{
  "head_dim": 64,
  "vocab_size": 8192,
  "activation": "swiglu",
  "rope_base": 1020.0,
  "tie_embeddings": false,
  "extras": ["gated attention", "skips across layers", "capped logits"],
  "init": "uniform",
  "init_std_down": 0.0,
  "lr_mult_o": 2.0,
  "decay_fraction": 0.57,
  "final_lr_fraction": 0.0
}
Each number is 128 + 24 x the weight over its row's rms, rounded and kept within 0 to 255. Layers, rows and columns count from 0. Numbers have three digits each. The size before them is the row's rms in percent of the matrix's.

# down: layer 6 MLP down (transposed), 640x192, rms 0.203, rows 486-509, columns 0-191
# gate: layer 6 MLP gate, 640x192, rms 0.171, rows 487-510, columns 0-191
# up: layer 6 MLP up, 640x192, rms 0.178, rows 487-510, columns 0-191
down486 101:118123177124140156132183104100109121164160095116146156065101158104186097135133136124125118132144164112121138141110116138079147136127119131133125134131091129151141144120097167079135070121122132130136114143110121144126125160124125138095116141114143116136109110112149111054133155122121164151149107135142152124144130140146107117157112187144132150108126104153149103142143101111137142115163120113090126146124090146111140133096182106133134141067128125127131148124116134171072103091112141119111085177161126094135129131123132131123091087142098116142154145124131093076171106100165121104
gate487 093:142170103105098165103086139133144158134121134129164130116121128143108134192079143137123116140147090176128109088147158131161111130117096135099153127149150112135189114091149124131115102100085080131127119112108107154141100136151127091154113106187114171118112122174165161132141133154159131104124124146129117108119119137131100160098119127181118125108145101085101145128109140155079136108126143168165117123106168145113135121099161099122133144100132083138143145176121138138123114135163131122134124120155147139136104067091131112104110160110152120124117129124136128110166170108141135078
up487 090:115103104120132101153120112077116106139128111131106152085144183136119139133134163112157123116141107167154130152149089118135177163109162102140136115103152137132121138132136149154122140111133132136139134128143121134137070208149139110118105090129154105152163096125135135123119135100136137115117114159158151084110108126147112136134141193130085113120087150123117162112091101080116132124154119161158127089161120113126157151146122121163155117094161152112125102090109116143135084085128137155079107108137107143154139138120124117168133110152156168127102185136147124100191135121132099148
down487 093:151131152123125087122152158123097138116097147111193115154132089113147121146139095151165132176110096121169150159126160164149117138154121114129123162135129117108114107098108122102130145130136130133085128181129154098125110101146102131142158168104193123144106125110139141132097155129134099115143132077187145093128113126104137155098124181149160112114115137067144146103141111196126129140112110143119111121117129165128127132128105111133127141101154132126136144185143117133091117155132137139131113098121085173145146133108078144102132117086102105152151128143133139089112069116133102128
gate488 104:107160140129152141137137098152137096140123102136120159129112122114101152123123127130110182138150130166166167111092129152150106102124150101148160107146144172107133152138078123088137128164143143156108115141124115124135164129148087154124129174147142105052088123136141178131068132112150138069108124130127111145132130099193176131098111142131115156110121070094147136130102139124132180160167122132122132128120178118131123134148104073133123129145132129167128113162160135120164121113111130175129151111132138106147104110141116146082130113153105116173146115101100126107137124128112122151
up488 102:128154088073124143168098128119106104120130158165101092100097126097117083149132175082070156151091089156108107095119104145162104144118149085107182121108139132114113134117115111110107147125136127171213128086103136132077175074088139146156135123114138132142124094116138094130138118137156110146138111133137121109121131114114131100103094121146116124142147147075118134134138134153097140140105131158135122118157097129133139144099101096118103135174115103119160107115114131120114122172131136168132160166138134117157139121152158134124108150130139146154156137109124096103152145122116159130
down488 102:137134162184164106123167131104140099091155117114116165149130138123133161136147109139171128126106156133119102091117097124129167139071044120124167102113107091120157121125119143077155114143165147100115144139114122150154167112106143116111151136117140161136125143153076137100125176105150113141078101091139134142141103172092136115156112151128121170146112143121133123105136116151130166131167134127117137087112117113130104126129158131159114090099081140135099140115161152119172104141124107164118122128131166124124115130134137101086116143119140146134150193115161120151163104144127109106
gate489 101:124139102103114171132134168098125130126125176134148158085121126123131108114074121117172155136105165152160141110129117135156147147147138129127161185105116162117140147152130122140076123095139172099130119077107113130106148102111161118147096118156152136136154116112114108109133142107081141109120161117104181122106166148092116150117153144132132143159126145119133115174140084118124087136129113148108154123115165110153121131078082117119111158068119153166150161117140121125147158129109142151122150154149068135128154136100144116111122106135165179149188142099119106119107142122151119152
up489 102:109167112126155123172110167106108121191127123114093136137125136145098117090126155112142141148111136129127195146078125135102152117099159193125123140163147122148111132100118108123122159122133106144108172116111076156159152167163108059142179160127141131138151105146112136117101090120114148125102104134135139173134119155150080122121145140138127134170148159118138121170150136198147144127166131128147140131140135156085129129109157123091138120134140133138150136090144144136132123161126146138080122094129131140147128066094128096150126146118162102116149109112132171142104136139118125140
down489 101:084129077089146133131138127110120120102091115169162150143141119108076096121120117133131124144108136154112127149143117152118199112133078133145161084110147117121150180126145154104094147097096140103136083099170126079137124101143125122100112123144101133102150146117140105119099111137124150144101114119124141139121135116152140119162141178142121144094153143132092119086098114144096147146133136141132135084212094144106118119117102152128156142082156128151130155117153115127126133115145119153125122124116158147148157107128128099095105177165129177147072103104151171125112140126126111123
gate490 097:141107126144089120180152109143146184099120157132169111151109142100139154115123173120076113103128155192101147134144106205114128113171128087125120114091159122142149169151172134113141118133104145139124126145162158130116106136142115120134082138155115136140135148141150085127138161093124122150112101131165135066116129119122108171153100107126126137091124175112134080165144090115106171153118118111113138145131112127121077098101094101146144136135089140157143103130136115111141121123126150152084113147123123083138137146140108141126147138138108127114165107143123110119140179125125092121
up490 099:122110158133106156150152115075153133157094121134140127096127134147135145101117127161114133167078134070082137139185155151175122122146155128119133173122138105116132148141118147101093113151143104110132104174125097137148161131116096086144103113127143140109182128125129076113130111128146100125161138123123134075122114126131085146181178113166102139115163104078145111169147113101128166167083115104114133128123148146128136125133102100139143116083134121084120111140128098127128110119103155108122142120146102153099115105084116108133132135103114104135174084104128101091110152103133118130
down490 100:152094117161107119109140107160144106106163149159125122120114078109112150102165150152130089147162177127088132145108145123116098118158112130122138116131132096110102132124125144101144116094119121137147132142098126123108105135137152117149155081171155115070146147153131116131107156142159126135128148124130152171118166149086149112104152094091130160112120107159162150121130134114171133142114162135166125170169129130081160123157082139161140155132176123175141137134080184114134125114134163098130098153180154136135148125138110107143111161101124099152089092121112142119120166154160122131
gate491 104:146124168149127143132125173134079103138124104107115085141115130138118136142152130097110102144128196106097107185148110091152148137170095159156123143107135125118145098174165176124132136112139131078076121127132139110129195126131158112142112129119121161099150119172160136129110110126093153079104099140143134091091098122124129132128095116118122116109170156116143127099150152102148146173112102120126094171135127126150133143138146122144148113122136133133146158145140123100131110176118148179135088156117133109124129168115119139101162094130125183102099123101115115147086115123147170134
up491 102:145119116103164139118128146138145154128135125145151120178158133111121137132100152137131086148154110101125167153146124117111126178138078129129139125101195132145169094138134142152140120149125153063130153139122108118154154125095125122086136112075082127071121090130145121137125078182173120123159174149092102133122152056136096118165142113116111138131122147143139112146134155116124104099103135135113143127139139126135118148174127123130126162149171161171115119130144150113106132093114097163153109119141123159146152108106101093114132125116098154106133125172123075176130117124126124133
down491 103:180143104146142113148151124184137074144153142122147134132116116131141139155107136130097154144105150118143144121109133113149112140137156129158080081104116119148135113132116160105123093134154133127158152095138139142163093120094144153092165121123117121110098098141131150117135125098093084098136137127116148144138130118130127149140148129106115120136147120161145106134138177181115103091090140124089164105175115127180086123161146164116134156123208133120185171154102136149116074094123130154132154126172122121122115104150107108135122121135144142121134117183114155124096104103098151094
gate492 102:151169174121137143122133145115154135155108186135133114128129100147107113111123135132123099117119095100113153138141148117076120108091119096109145098103149101102140148122089100108061113109093141135126143169127141131154119186140127098128116144164148106145100128119116101140102131149061112119124089116136188153136118110087140123120127171095098149172157093099130106119142118120149154122163119093137092121118106134115112120128135119116144147149109108132160126134130131090138117059152125159125135099124165136080178161127143151102128122119097115138182096113158141167117125118169126108
up492 100:110111138113131122116124131126138130145126141102120096168108143122145128099165111139116129139086133139125183124127139104080136148104109135112115089117166145116131155167093121108092097101097098148132169166090151114128146153107106130092128150135115133138141129157161128137129140119172169108161140115115144132216131099100158131123132109122131138080088119126139108140117124089181119129155135099166130117129077114094087105115135198097164176105148110117119139164139076122131119084149132099133124147158128153085157160112098113133135141126105131147163126138103139120127165138107117094
down492 101:072109129101156147140165109184147112130123144135134125161105149131108104111179188168103102132132153113132158138138156187107144158120126132088117107104143103099125124145105116105128128140115087112111127133185109142142124132158117096113140106109130157119099125181147157124102138138123138154106110145117173135112125109131152118150142144087120135105104134073158117142148153107101149118117144103118117134100112159113098159137103119127137131181145100115136149120152147066158131090131158105107086139094136155121138129127177113119146160110127138137189141135106139185160122092121127090
gate493 109:107154098161155131142133117098136136137113099128099145109155160172167146099134113131123152121113101106121099070084143125089160163117143154105128112106139116122131135177159100141117134108147140101149103132137158140175146135155130126126139137150134105117166131109179170131109089120117142082131174113126130123130144143063107133090119159142108160134121137087172119151127192103141129131176124096075143146143123093135147165115132134111147158150129132153145147135139127141156167146145118079101152112137140088137183124140150145143151139163150124132125134115145115104103137092178104156
up493 101:139156148100130121143166155111102158137111102095126115095171097108142092122108119125094096127115147118164099128134122144139162125107142153129147138131109130166118135101129095158132159154118159158114131136124114119110126122117104119087094074100155070099162121134158137150091130143139117107187108142125106158115114134132101130143115160097132093126152115168172113109100099109123121132056180166114131115124092113078123149132115132148113087127138099084136134111141137121093153130087156113130140120132130089155144151088147140124127052139167143135094120140128121115173155147142124155
down493 101:146103148147079109142132124108114161087159172108115149129153097115101139107150180095137134117158116120116113111117082145179093100141112131155118106135131121128117106109120120087137135142099140137130113114174093126153144127146094114119130117120112127161147101131130099120132134118119111146126105130156102078156116109126158102158095179149115087160138088171132190133172107163105121106122082152154111094161113137145130089138163142106144149096110150137115115127149108109088115101152130127123132130167112104117110131093163128137092139147141149181119107133135153132102116152084059154
gate494 113:142117146124133105133096219152124152134111088123124131144125117162185105097119133094093126105127116113144151136132163106079144104098174125126109092096100141126185132114116135173115115134094146103114148115112131162131140110109140107124131131137122086108145145128200125130136105146086127136103097144109113075100177141129180127140120132148131065120095116103146098134136104094124125130112152135167151137109130101145155126118122136140107138120143162174125153073137108130128140124127163106124110136119151151101159138108094153129120115116148105092157133090132098127166135166111120159
up494 097:126122120120181145124133134175101123125118120122089129139116154117161139160137109155110113120092109074153141106133138113103120152130117128130064113175129138118142143149172125132125102157144124106166123109088103157169131124085114064138134153111107086133167107112098145118124091123132128133078165129125120124125125115126098152149124131133142082094157064115128098089098126151137125147097147157156167160129092135138172131067096125144107106125118114145169098144148144164098165119150149146157113136096159097159146127095115126121135155115134086154160115105111098129119132125124121158
down494 101:151117154115075148133147157157105150130132145156150157123122126157146160114120110151136111137118104126106109097169114141152088130104118169088144109175117144152144123087099084085123088156118124112186148168143117166114098128084160134138158145151116136141119142129078140130105095138137116140105154123121082092153118148079094129137157097134115110120122114106147137136179136129114123142154110081117109173164163135121107110126097166121100100157143130116116115131150146120157102156122098120164125144091128113122129084115190120130141125133142149138150102151109118149094103157151138184
gate495 102:153138116104141166103083094118133161113129116137120129136147106080177106098135199093115065106124136109132067143100119144130194127119107154151102137132109123129169075112151166178131135125104103135118099135103131107106125138098155102130098125083109134163135132154107146146150126150162130116144114094135133158133099120107076131126121142089117140098119151113138159096134156137144151128103118126148101120085106105141096128093143121139135153121094123088145126115158160111157127087106128139143113170110102126134090120154106086115112126123139125151160127073141103135161125142134155112
up495 100:129110156106111070121144122111158144082148103110089109117150110148113138132137122142101114077097087130146138180153136113085162120141124103182111102132108103121127131116131136110095128112133112142163134163140121101177126156145169082144119188097115114160155091093159160147124133129187138138119140075147151166134136152131121114154112117124133159123140134120154116106097151130115157134134154095173119123115136106116124107147108117132166146155150130124155133114089095112097119143154082167132097162124106157156138096093183125158109133145118133169112133131117128157139102125169109106
down495 100:113122162097117146147099104093134128110182130120143147137124152114138104100134171113171134122091160128120090143103120111127127102163139136163168155112125105118107119141131101159097114125126093158133134081069111082139136151068122137112141149157127141118124108126112136143112143127117143114142128119131140137151128152078122150110119153121142139137102095116151087134147144160093147138103116141118113127163155186108087125076109150104132102115156140125143121139146094178143112122138112148180134086121072117175102114148105111082125107071127138148105156149149113143164084154158129159
gate496 100:138102148154136134139119112151132152114127126142174181138135168112104132141123137128151118110142109126112115150135134103115105098162122150089105113138089151168178129134173106147100142120153159162161154112102166153128129140118133139170174110126165126123121105124125125143111116166143110153120133116123106105114139103140190134097204138146147139140113118115153139103117089104117135154154159137120119124103169107145106119072119089097120122112136158129128167104132122105120122127176102163089088081190141119109114103112111092155097132124092106146121125146120128101151199118104127147
up496 097:147089099124109103164121166134165122092144099137140141130129125096088142123145132131145095167080141114129148106174086080142112122162099118149092143127116157120129140113108141144151114151095078174173156119133148147093111096186103167152127158135143116135135162156158132130125093138166115186116113133114146103155122106198145151091097170150142110144124172160142127127133111136142131158144138100120107080124160097146129171137117129135099117127135134103117125135154132142106162141128116085136112148152159151136099088131151104104124172128142139147141144140102122091150130103125130140
down496 097:148130111130140106115121131156106159111124099134137120123095105142149134154090179104118120146154156155131119146140155146118111143132132122080114121118106103113121143124118175122116135129136124116146132109126143175114114158135100165116109128118148110160105173105136140082139115140124120123117144130126112164140122137117133135067107168110138143116136142092086089097152152131124160152157163138167069155203142120139143107133153124143129138124120110070115137104082153131141139110122121167089151134157144106091155086146127205109124153108121128181131075153121151085083112102128091115
gate497 102:107120149124115157160157097116137141083147145111136129146139115126109114107163129121112086179101137118123173098157062108104136119071106101164112109110129149152159136138083104095138096145130119114118126170143142144089118113127129088111147129096151143106111106119158095099132110154138152120136135161168134117122141106111178140173155147149146165129098159107131140166180092119140138084139137126134149161132081134108117119154099124144167114142145143145118116130165104096132125141112125113135087119174185146117109108089086123111151138094153172135149132106111122152105116169131108114
up497 104:100125142109098143131145159137143104116131145172158112107112148150177149074123141136127124166167189139116121112123114121146121126136146083185091128127136103132161114125135083112107112140111101151137136117143141137101092118142119123134091134135114162163141115150138109105132167106152125113097105111090118083132096104146142112143133116105151101131150129114093060158104121107163145126134141104126133168165150109117101104121124128149164145150141103155136155157108141156173053140124104174143105154155126128181117125146123082148111146138175129084118148105146142137138100134172143139
down497 107:146092140100123106107094111141113149093145174150103131102127087166150127125122122129135130099118173150123119078118104090158110137120136125144125136119159126149127149143093164117141137122145107141127103145131149105170144148095121091091150173146128133125109105111111144098161139118130125127122078119115108096126130157174102117120107120083133111132154130107072075127110119108140108153152118107130139082173108141123102145166112122129129102103147122131131105127165141143141057144115112173121077130083125115138161112155132124142137180135130144154120170104191174114127115063128119128
gate498 101:148135131108115106119116164143091147159127135129125129145103093128146158161109118158123110115140068133113149129130135091148116104116090116151132184110116140136135126143162122102120096139170093147133077108185122085105134142131165160144115134128132139178094121099178179154141095178126155088108141142111116124142122124113094135153125131120093135168141141164104152093149119098107121112103132117107114151104118112124157126116129113153133096129137172125093140124125088157169144093141099113184097106101085132113097102135157103093126113147109104131114142112129132147161118105165175173
up498 104:127180117149091104099100118179111145118198145125145134145115100115137121169125140149106098111134146129119146146112100160140124112107145168073142137180097147105081184130147110144144144115141131139129129071137113131105173121127138138109148127125144147161101152137091071161080158150110166106142134112109152167099136151157091129175103100161145097117151127122144117144138129175164140156125120138131137133133106101088132143130129116150094125121101130139101150110182147122100138137181126121151120130106105112135114159115147129137122104076164149099098125126134133108132135102106095135
down498 104:114099128122126124156134137107137117157127129120149136135132113150133133159106113165129143120170105140118134137074146160117123112131075162098125104158166111151089128131119107144114109092105119152138154097130149171140149099132115117135137102101156102116049106182083084120166172111127156110134130097170150145105102110133146138111165090153105103110134097146089113113105133118153175104198124108088112129165159109106111143091080105141131122152151136123132120149145116155138143198136156139132127101156128124139146119127123126093144141091152141101116115151112169104146123134149124103
gate499 101:151158072123120139152117110094134177148146112081169087144139123121126159124098119121111116111152108120114128115135127112127127132107134099094127153078151110074146077162092125125129079136138108102133086098086091130161121115169130140132129114159150096125166133133107121165120095135117122116118086129103108146096148119139104130130120140113129102140122161080181135166146126125097142078098117090114140112089102131162157165153128111158133117142101139181129149131115150146151117127132101118153147158081123157134103133146098081141128164116118092126159110090157118129107150108168142120
up499 095:181118115112150151142133115128146158132092146115120106148108092117097144151122098112154106104121188143164161118141130142143138124145103157167153115161154096111077123137156138132111146151129141168174101089132109152144174152081120130139145119131075136129127118130110178145174104128198107121139083156114139134133111163118110122144135104139086112141120150156167159100147082138159154149126130108151125106154145151101138100090100125109122112085143141079198118171137111133134095138151155132119127125118096130091094129141151121119155121120130145111161114133122121142128117098149153138
down499 097:134084142138107151163167123124114073105122108143137134135106091122166114126109174082102123081123142121108110105151128094128076086097175133138142108162156102080120098130146166128119141128138126160119124130101158144086150145123142094104139127125143129106088124141158117103140134111153135137123098153125149166108137140111151159158138132161126109092141149138161150179146133175115114159172136107156126127137126117146115132149167168101087138063147107103118143100117127186107134122122149155155174114171105133123123125127148101134091138147149158153144120135099154104099163127105105141
gate500 094:101188128100194118139142070086101130107163156140094105159160181169098142112115119129100136142075115109111167133100130107107127175137143111129120132106130133122085135116123101151150150146152117102130117152164098129119134179171146151105125144129085134137147146151091067117169117122092141155132123157101159116108123138121124103128124116134153133155083136103098097109124120134125126101111149122165149203119118118139152149126182148102134103130113085106126143124182130164122109114112128133128122106117103111117133132133108111091107112110159119137128130094104101148167130128135124137
up500 094:126136131109143128118078157128125135168117121095158119112158103116140068128101111161115139085133104145160092095172125115177127139149126130142168118151119142105125116138123122112121122137115110138136105109114141138103107111126124139180118156068122127166106078168138155107112173140103113099099142127094127088101147130169098133112132125126115088147148120141119138160155137110099090131155112135119129131116106161089129104168162156151140102102082116099139142100044110087123141111155169136116071157104122106140146127135130148121125120119139089146106106161130093110089097112153115123
down500 090:086116130130115111150130148110137123150115127151151116159118083088172106166173098137098134074138132174141094111185094170122101140149125113129088136148132157188124101124084142112144137138110141138070120142113111160105128135128109104143109166150166134149130118158136114115130096148114132166114153147130062133155130111135146113153137136109122158113100123133121133107129113150130123174116095099098145077113138126124121129094112142118122112112092102093121162116159146121148097130138121112156140169115184137094140161137177156139168143101143158095114077104135103115123142136144111115
gate501 104:133116127143130117141076122104117102099074134133147124131117122166133156101107194127093104119153131087092099144151151139189134127126136081124138132134150127119152126154191075073100114110101146132152116179087127164125102110098064079116107126151124125116159119127106135155125128151112114104088117163105078134086132150120120107112082127123138114125128134108103131151135127138135141133160121159154138136122126158118137150143125131109123137106139130093151136143158122134172145142174125117100177172129140086147134139109090119132111123079127117096103137116079123126107139095107113116
up501 107:126127107121185132139106118088118129150131091147133162141146104160120086165108125150114110142111106084156119102177126184157118101131129139158130154083121173152137115143120115164116136103122097111086120130130115138091132117094141114144127109118115161157127139142133124131083165142148095102139162154136138138184112149101144119138157198150127132139144139120101161166123144122121122145119146099135163176143097144147121126129092140116168114130140137128152132157171184082122083122130127060126123127150135132121151137131135107130135141127090109097134074100118120101157164109152108086
down501 105:088096086133113123144124149133129138162103136144170143159117119112134156135119129140159146116156117093084097160150178149110097109149116159188075116130134069093131132142089126172092117100145146131096177140088160156133142093153166131129125139150133132125098106123150132140133113127113119093129158124136183143163134121125098162138110121127133145117148170122156114122122116156107147153097172131123143097157096160142112125131115144134119087121141101153153067142110130126131162140095127089154102107117140095090074137131126098090102129114102143105150105115105126109090136152148134147
gate502 099:161132121107155101175161134132132131095132101144110122084132147145162121109094165111138148116130119075142144130162161127094103137147098113154158159092092142154155140131159133146135103133106129125138153124129135107138117114139094118169130149116190108147174103131161119082151161147130132113128152137120128112132177129113093132130108133158173167116110129160127131110109122116162126101138143109107177159108133132139161189089150145139112126066163137116171124072109141147098119173138128135128117142156094140148164104127135140120160156123096096138127128130076146120092127167104117098
up502 105:096133123113093112149104145191136156115097127126126140120132123092170104080122119170085144127105108125078140120148109129152128112150102136205115174126128190188148132128080169125158115108131092144117119159133123138114114148119130134158115130107159133120130119083108147139108157119109113169133116131151105141081122153155140205169115188141116155109138138108108116131141117120131153119087145137055131120130111120124128117097113147155165140112147125142095121131148141153112148164123113114160136133127156129158083127102114114125113133115126101138104133125144127174104119157129143133
down502 107:121158094115127110129170146165125190128117108079112114141141100156170135131111115132171117115096144062112104162116132124110119130145120157130155123094102165110146095166111117120165113133134132111111154123133088107111138101151171156130125133086151111101155145121141152146123150133150084098122158140115122114136138078120126139128108095111148138145135142111153140124120073127098101102162108099137102140087175095115131136128203134116142137062139156153084101105104108112150157147117148141116133113159110110158094120160129107122131145130089135105101122097128098162094132135117130097
gate503 109:082143139155110123128092115120176143133129117105141135126159098157173125111115161127133168174127136130109169134119080128154105114139104038142142062103124143127130162116140139123115142116149129098131162137160114158117169189149149068159152108151164093076132168148138136138141130101125116139116155117125122132152124108139117137140122129124138120131135124107120148155098119144163183128127135149112124126147102113113100080138150150127106176136121092159130118122132118121154136112123091138179115138161148132123165146150157152167118146151166118143104141138172117171102141120161153125
up503 105:148118145166112134095119118093104117140136128105114128110132116142118125131129146097124132117134157124083163125137123117154133102137136102134128156121083152143100133119114118150107120073108116200072138098087083152107125120162107120144082139116132127140136137113139145128169079092129085091143181149110133124095099152125116145152115104129098148146117098109111144168069142148119121092126134187125146120101105136122131077125121149128104128146082066154127114149137130101117126089119103153154068130110134107100145095121168157153114112120175147163097100127120106119109142106142130118
down503 108:124148181159118105157101151097148121128141161124131152172127137111107174134116129080155123120128143154124142118097113131131107128143111119110093101153097110114111105157167148150131124150115162115119163115117121135122164173122115065126127118114116157136120131139118133145150153086097095103104156079139069116131124135127159176094160140146133110150095100170133155168102110105168150116104175156131122140103136111146118108123114142144143138151100147147186139165114127120122140118140065116187105108122124077156132137142163159156106181158129153146107108113146113127127148111134139152
gate504 099:144121153142115133184097153108131161133109129122132125164129168117176126129098120150129140121145130151117102076117144128117154054111103073075114103135133115128122132137135148115133136110117118147125146118106148129077180149158162116136096148155154094121127120112144094075127146131117102111119111149139129130135145110103146111141124131145147132137162121119119107086141087144104121064118119130153139113143156152102137118145154150151114122108125149116105084137112146099116109108159167169152088104150105102152148143115155144142140146137186115126064090130111151105147084112142189092
up504 100:133141108159128139128134110129096080125175086096146138097125085123126136128108103208173104140087110070124147104138125126118123117137143154152144126138119122201121153084123105128119109138090128123136167135123090101118130114134108140163138144091160135097126134137158151140111159150142159106121153153096117137115156128128160134104059171128115114129131104156126138091127153157134128102098109115174157142097179162169085147125111077119101144137100138081127131157110109143138158134112131100110163113123162109138126164149128142123140131082087116132141117135122122116155140129142129146
down504 098:135143130083111136144122153128121125091122108114088110137097108128154155113180085128123166141109101085149107106145149140125093132134120121083114118113119125100140152090095094111142123110139102141149124128109137150164120071110147128116139150147070098089155154155150110095134170117113151122169082102116145112099114133114126129133168111106111130107113143125142121140131090113103140112160181151154146120114120142111143129101137155150121159099192152086091131147127127137096109110136126072171138132146094092146141156138122154134121116101134078090141135124139157105183129095178123105
gate505 105:181108111086163134164099111142119136094160102145125077116147099133145144101108168118147099113115147082142118082125150127114130175160137135110150086179098135142098117134114163126097141111145112154131160108149129194162149106128137124114096101103167124149136136132123112103133118102101111119147124123126094128130125103117129158148123125112142149119127181107106116131113152146163165138165126114143157128133141099092146148122138118119097116123123139169171147114118111129107148161167141119146156132148106106147206143092101150123093152158107139094128162159097129110095090083135117096
up505 098:159145123093145151139121102136157137094173139109140097100109114118141144150125110142083125149135124133112113144096147127139116155133158126122098132155122099121088156143123137095135106064113156153106096164121113170100096098119140139152123144106159111144119091144122147117171125097110143134124116109082152123106114128101175106138148178111139123093115173134165132103124105079149102127108142145129115116177106126073123117096152154170106182149107170126162141145148115176140161083161121125127133118126136121106134090123069159088128113143110123116104144113141158114094154106144164127
down505 099:139121103078120160089132117124127104137140168125163125133153161155121123123105132124153141171152123112154155141122167129097146141136137127128114112112115163119077104102104145145145146116074108109120133096135133135139104121117146145138132104151087133129172144138118096145130153114128063148144087149147152095116149151149126140144138102107139094137153121099108110160144151103120151151093137109142116133037131153160081156135168136105141126097162159113179106136156152122123111103153137178145117130172104147154155130114180132106137105137130150133110131144145137159162092101088181113
gate506 100:097130140130128105134159099102139142121140131108156109165098148132125185100102116062107160119120116133139084136189109104148140145091131148124124162112147057095115139113121154130159131115190128143146172154131158128131123173159142112115115123101118113147107101149125134113115120138113118147107143120120124131117128117138141128137123166121137096107140114158108185135125095096101107137162171167166099134111119148098145084109164095161081103127133124110133162100122110185125129130113128121130141129129110098145132162150092097090149138110100127118143113126126060114168108082133140128
up506 103:158085124135101133154151137149173136075164120098136109105133141154109151181122143130138120112158115131143140141169111153101141094104142136128121112134141156122126160129137145126122122087103119164112156177141073146120105177189129124106138114173152167149119105121131079128133123113165140080154134133142150125088153112123159149160104098157161107102146115125168104108169133132152176128136109143107126132167151118151143160178140154124157139117089128117093131133101156115132145121157114106116122114127092153163132131123160127142113174166123127133104159132158115115127114174168139081
down506 105:150097109119100177105094082090115136155138150093105073162130096113125109171104092117141129140122148146150113138117159111116116137147126170120131111138064138131137124111152091167139095141147107143097139122146145137127085122106132146115082114142076116148131104109123121135170129110114105110125096146119119145118161120121103148147163144156098073110138143124115084143140129138138119103150104124149100157039126090143089152120125150139169117104155145105149094117136153143114118151165119144158144144121140140148143115125112114162150131161140123159179151134148122168143063142120121126
gate507 092:125129107096163139168100121132140172161156155115134124142138180119121148139132133146143139161108121137115141122084128135145128122143109091110109136127146120166110102133118105101168078074137138109132116130115136148088133147114098124135114076152151127152123123137133100142133093166113149135104136125152129099119165122089154155122122147097163104097108124103144152092110067136158059133089141088128165134174099090100128086126148116162113104136120162133134135141101113125121124164134126148140097129122058117129155156131099132160116109122127171150100173125125166094155137161131082134
up507 091:144090127138129140149141111163132152128114150134147142130158139093109135111155142084138119143055132127113122123073144146105084115126133135109127088116120124158113125106122145126126135107149119124098111141112117091126140144119133137152100156141113119093118137102181078091132081137135133083136068130142142100118161066121137108118139120117158127139121149137167128132093115119142156166147163170142141133142126114120117157139121127108105115147155140122145168094140132119155042137173121107163127192134147129147137137122088160151130109106093134120120125152145132102091164174187108109
down507 092:131117151111133119127122151151118117143117124118134073073113118106120082110116121125127119136131152098157082147134092120145099164127139138113125158129128110128136154142142135138146129171113140104134097116114108126138087139056115119120136125161158145200111161139117144137105076107166167079125096134131163143091109154094134122127115122138115132123135164162109142211174110148087108106116149096142174103159120135114122126165116147128109147138171098131143100126116135122142149094157144104128142114163122157133126105107126133148126132187113107186107114125157123116117132109116129068
gate508 100:149148158130112113129146129132087155121127158121117143148120127137168134145124100137137092095178132099070150117139158126118165144092141108133108160127162146123101129140159126161155167138120116122115122087163153138145085172106099164160127132145116129140146128116088137128121089143113168124112116098134144160121108100131057114153110152142082158100145133155157098101131106120187113150160148092141181088144159158116134139141137135139154148115154151126182152114097135111127142108115132158075114135119148141137135125074143128118151118136127149120147092137085121111156072144120115162
up508 095:121114120076091129115148175091133167125114145124143126127125139091092137150109124106171076134148158122158153131147084180108108124168111124131085116120131144148134148133076080124165141126138106127146127134154133108099130101117114146135141107104137154109099145112112116133123052143094109145122150131130134114131116149139112123126172143162097155128147167134093163111132116103178146139111154118131141091114145159128149144138146141142166134136124168129106136138124129123131169138148150155141113095182120138108132137069162098142097128130112147089101161160137141141078062127156117166
down508 102:148098117092108114123146079096121163141117130103148145168147153115107133127116118175142115086140087141147098114137124112131154144130106120149123098096108135118186113112121095109137143115156132125176140121123144129117087155109138120151117115098140051120107139138125155131137135162163099145154115124133134150146115140145171116147100153121159111098163143171118139126120125103099110145088127102152146141171080157131173164122126134171150133133107156084152149138183174142167104141129100138107090160115128127149124122095144174172130142131133150107120107104103165133096080087140113131
gate509 097:101187191165076135106139159144095151138134114117143108162143139115139143106114161160114137140104157108149099143114167163105121144125138112154125112105100139130121109099123122136106099132087102136112134156091152099144140142112127139113092148136096147114092114158172133149111148191127072114106148151085144109131149123173163120127090145153133155152185148142172126106130135148158147151099132097132124171131131148152119115156106145108125152136151153123106128110118125156144104143127165146105140142140127074140126126115117123106158076092136076129124116177123155109115124144108173119
up509 096:139100101147141141128109164113114159164194118152140158141159139148150127111096113139112113119169133170116134156174086125117124162101136119099130145130133138125143140152056146155115133124147122135124120137135122121126120120104177145152146129127108103085087110109111111111126140139160131078157136123118168143128108113097165115182170126129149126129119139104091121113118105118108153091178114135141132148135165131149168117133084123137110138127133080139137152179139146140121138156177127138097119100142157120146121172098124098154122128155111139180156150137178193132114087140090106129
down509 101:151141121110108108107095140154150109097087155116153071128133170089123105125124082124150102128144154104150134085122110117123102142119117166140125124105160090129130139139173123093146125141098149099119094137090093097140109106133110108121110106141129128103122115124098129130121171059140150111079161128152131108121146151115125159136083136107098151110116071104113177162162157145172113129092137113148136145123137102123115144100110152120179141111146115091146135167107141170131149139138088132112141142138105139133157119116192151130108138152140103128128096110182148138153116085132118091
gate510 097:133144102105098118130153097161140115149139114144115129116133107121124093083124149151105149150130128138149165137115149129147114134123110123121137086152108133184060136116116084121143118109142124145135150139135138138125088132140160159089061146137136094137094099111146100133054143095126113116151129120145120153133159130109137137123135113128106143157114159161104078133090124117142179142158190144123097131119158123117129106153159116183123103097115153126128114143137110151113108118150163163159133191135144101084111120120128102121176086131146093096131109072149120138103160152147129117
up510 095:163144170139119069111163098088157145113086084141162057111160170112121134138079149084150124084116129098110170147113127116106128143140119116125138147103147100165120111122138150087155165134106124141166092115130127123139136152136147090102061118113161136123142113105147129141140130138166155128148147135150111157150102162141090141124103112149132165146161139140131105163130096133172130105106108114113132117131123170153113113139140111172108119099130141124136110132112078113100162163132113154147127151142099105115136125135127087134134112123107115070138120152100134110182124157112110141